Weights of a small transformer language model.
Size: 24 layers, MLP 512 GeGLU, vocabulary 2899, 16.5M parameters.
Architecture: RMSNorm before each block, rotary positions, no biases in attention or MLP, tied embeddings, attention and MLP in parallel.
Training: 581M tokens, 2216 steps.
Each number is 500 + 25 x the weight over its row's rms, rounded and kept within 0 to 999. Layers, rows and columns count from 0. Numbers have three digits each. The size before them is the row's rms in percent of the matrix's.

# layer 17 MLP up, 512x256, rms 0.0512, rows 344-358, columns 128-191
096:510485503513542515512503468538524487511463515507494489479517549532513539524501502510461493502448503544508493552439481497508465531533511508531516509501488470502479509506527501559490502538468515
098:496496546517490532508527507532595469491483538521473470495476489536520458519513507494479481451478545492512498476530477531487520519530492532517481536494507507525515476491509496519448497506509498
094:489520491537498526494506505482477496464495474488515457497518503489482462511506469506518507524539465526535491488517526510508464517520486458481471461499493509524484490520513491506517494508529491
093:478495503476515470489543488546496539479503476531526489554524488470490495491526547499475503456497494489498475562516556509528491496480490529501485481545490501533514464516514453480484510431514478
099:526481461497502446519525515538484513493499530526484479483490486471530512478475477511511540502510525468503475535477506554534510483501518501530480467520447533505491502448542489519465514495543509
100:542464501468513515501477494524482497503513496519497511519446519570528459536493484502535489479531494499512505479483508476542531586481512492506519450517505461501480502510488522502545509487492514
105:541491483451511480519483522504511451497501471444584544510523498492510492488486515455534461534495515497492507505503497485484494485494545510506483482487461489479474520488480535523487507475504510
092:512510466500475486460502541465472510546514456475519539508521491539499485502541490505524516493475551480513456506510485544447492496506517534469511511507496537511484506478492441516525486499473453
102:506460462454458508479507453527472495506484507519502482478504515500514535521500530507498525539534475492527528488509482491485491527516521456499506488551493515508463506474506538460539506519502471
097:459452470488507523520480477479527515512526492488490552519568491485522483523491502479458510492461484503491511465546438515457538504526521499501463491530487496523499492497487461503476457478471504
099:490523474511558527496456510514493514478505495507496483494512459570538529518475512532517521490468481498504506498507497495499499471503494529474460524520496490474516504507490526485489494501504471
098:532485512498492504491531451501504512501474497496486488483476517486501526521515518481497527498500522522533480498491514524524471495466527475519538481522488455547521521525453526469512533471534504
097:478465517483511513469468494513518415484504497477484462507475522499489526489488469494484506512487509538441500484491504525505517495513484480516517514517505535545502537452483543540498461497509513
098:518524523493478508500536517501468486504508520527550511529511529483483461483481498496483491538462515469490531540526503488492506486484490513517478501453492485502481547490543450501506481559500503
101:461470537481477492495497518497511480460516487500445502488525498497484465520498496515497509537539445511498504512520465488520537482527526532475531495526525448464506501508438471520532508483475509
# layer 17 MLP down (transposed), 512x256, rms 0.0513, rows 344-357, columns 128-191
098:477490492507516486490478504433514503452503513490490499469452475460489502528481515512517498500533486485488518546518488476501506496501529499481494477551498497488481475506484467445474479489516514
093:494477515525496471500497492549515527520527499480518545476516513537461498531443526490551502553491503535506531449484491487473496475493478500516492491450501518494498490493517475464514469495462522
097:493493523499484478530486525525559484534468536480482473497508508490531559508521503514485461533467518498474504508528490491469495453534485482512534496471496487475483509519504539511523517483450489
095:514486459485495430520519510519523508500538499498509506498543544518487459523507471539483473512490509485512482493511517496499524488509525515427495488492477496513497542507491502560494537486497468
094:497524520513507501536499530475530504500464481506526509496499500525501496512478506523465489496501498454486496463512539491472448525504455459475512502508512464525489500523506487538507507499515500
104:520536502489475521515511442521495500465506527506497488502492526480495576480509509522505482503530544473493532505525503505495493519529501492460487514492492525466463481507496473502514492567463499
107:494452496452549466519490524489463477529477500473473529483487511507525507500531508554450489517494518512536529501452510470470478489476515506538484510499486493510493553514480473517505488501440497
097:474468463517505487495507479493473517502541533468494486459542507446485513516460453552516479536475464497500514499514525498509496477519519501469503477471504516478525475512515485487483434467513560
106:477510584505504501499496477505507483490498492514502514537441500478543511506520521485467498514478540554499528500474480456526527508559502469498485512479477532564485520515541489483492455559525512
097:513574478486548513496488501499473505489473514475494433525484474531521524464491524523490438452547502513528473516558500510482514543478474534484478526513507541493461479514462508502509502508521516
098:546497532484512483475546471467543536504501499431472460469550493510513466524507547471493464502522491511472482497491503457474518503483511499508510520464527501502535526523483488477487536486523501
096:507526494463499451512483496496461499565515447484515521527526532521518512486508470518528503524488498499487508479508528519508473513521466531483486510503524469507474491479522487489532504482511467
097:517540496468488472528487507538493487480514530565520519446462458499511480544516549501520520493506494521532478578517447452500461513481503509493491467445505506483482475531556516485505499477473486
097:500529458517505524497445478501506503503530509476523512514480457499497519472531480537539513464499495520547451499463500520500540482471479464482506478448476498502477470494515523506470529469437510
# layer 17 MLP gate, 512x256, rms 0.0514, rows 345-358, columns 128-191
100:504476490491508506497508528554521491533491509523479488520497471511454468520492551462492541501471486527553549544474505535515485476528459475507487507534483474504511491508457536487479482503477491
100:500486458503534511509478471547547509497480433506480547498471502510498494495490501560445490496503488483529497507495499437513494506484519491551439496474471507504488487478522515444541489515509497
097:502487532500474511461488465503462553509526521481506456534527466498520506508514495485477579518490489487463521517479514507502527522522463510539514496476477494508450475472466475503537493518520527
091:491512465524512477540522492538506500474502534474457537539532487467489457501459487504498509537489522507528500489533499516482500471490474478534536504520492542509507497463511514465482492510468492
100:472513561472483489546507480507472501509494494513506515489449564501490515482463463480504489485531515507508507485546522426500493493560513529471473478508510466542479568511442507504508536490484511
103:500494485448518528539491512474500498503477478500493531499514533485455496469486513514492506513530541484482497486516494502479477532509531512486497477498506489507507490477500444519485523507498538
100:498469492498524467508457483493484475515499465499498493491506524478526468483470526543508460481537487468512503465469477547548502509507486467508496490516481523541497525475496517516518485480449521
102:492499582513510501508521501517505570527480521496502453460463501485524480451512485525466524511524483505512551493458490533516482520562598516514508479523529521518541515546490487507501548522510507
100:476502504522475500470474533447478438558468461534481527442508507461503500495496502509479492529517532492518475530485516492476477522492500516478539508513542500494517492506568524467522531508516488
098:503467489475497513497497535522524524503484518506502456466487493561468494499501535476501490446519443484508486474494481533515479532501491513526470525515501517490454465553493499528530487535471505
106:512517501450514481493488507497492482540520501525486455531503523502496500510499561476486440520492508490518514480443442488488497540547504523487489504555474456503509486504482508521512490524473472
099:519512479472501502502531496490472464466503470475531482470511477481496531498511478527511471488530470483488509522493526514505493513482508516487501514568492520491435502456512489494520512482529473
091:493521453514541522533494454535486497506479514505511449458499482479487479505512530528504501547497474496478489479495504426493495499538558485523506499523488505512501520491484506459525541472502510
102:496488555491491512532505498493528509514533503457536519478510508473489482464534483513542475503511505444521511492453501538499485487477527457506483523513495524495502474510497556525513510527449520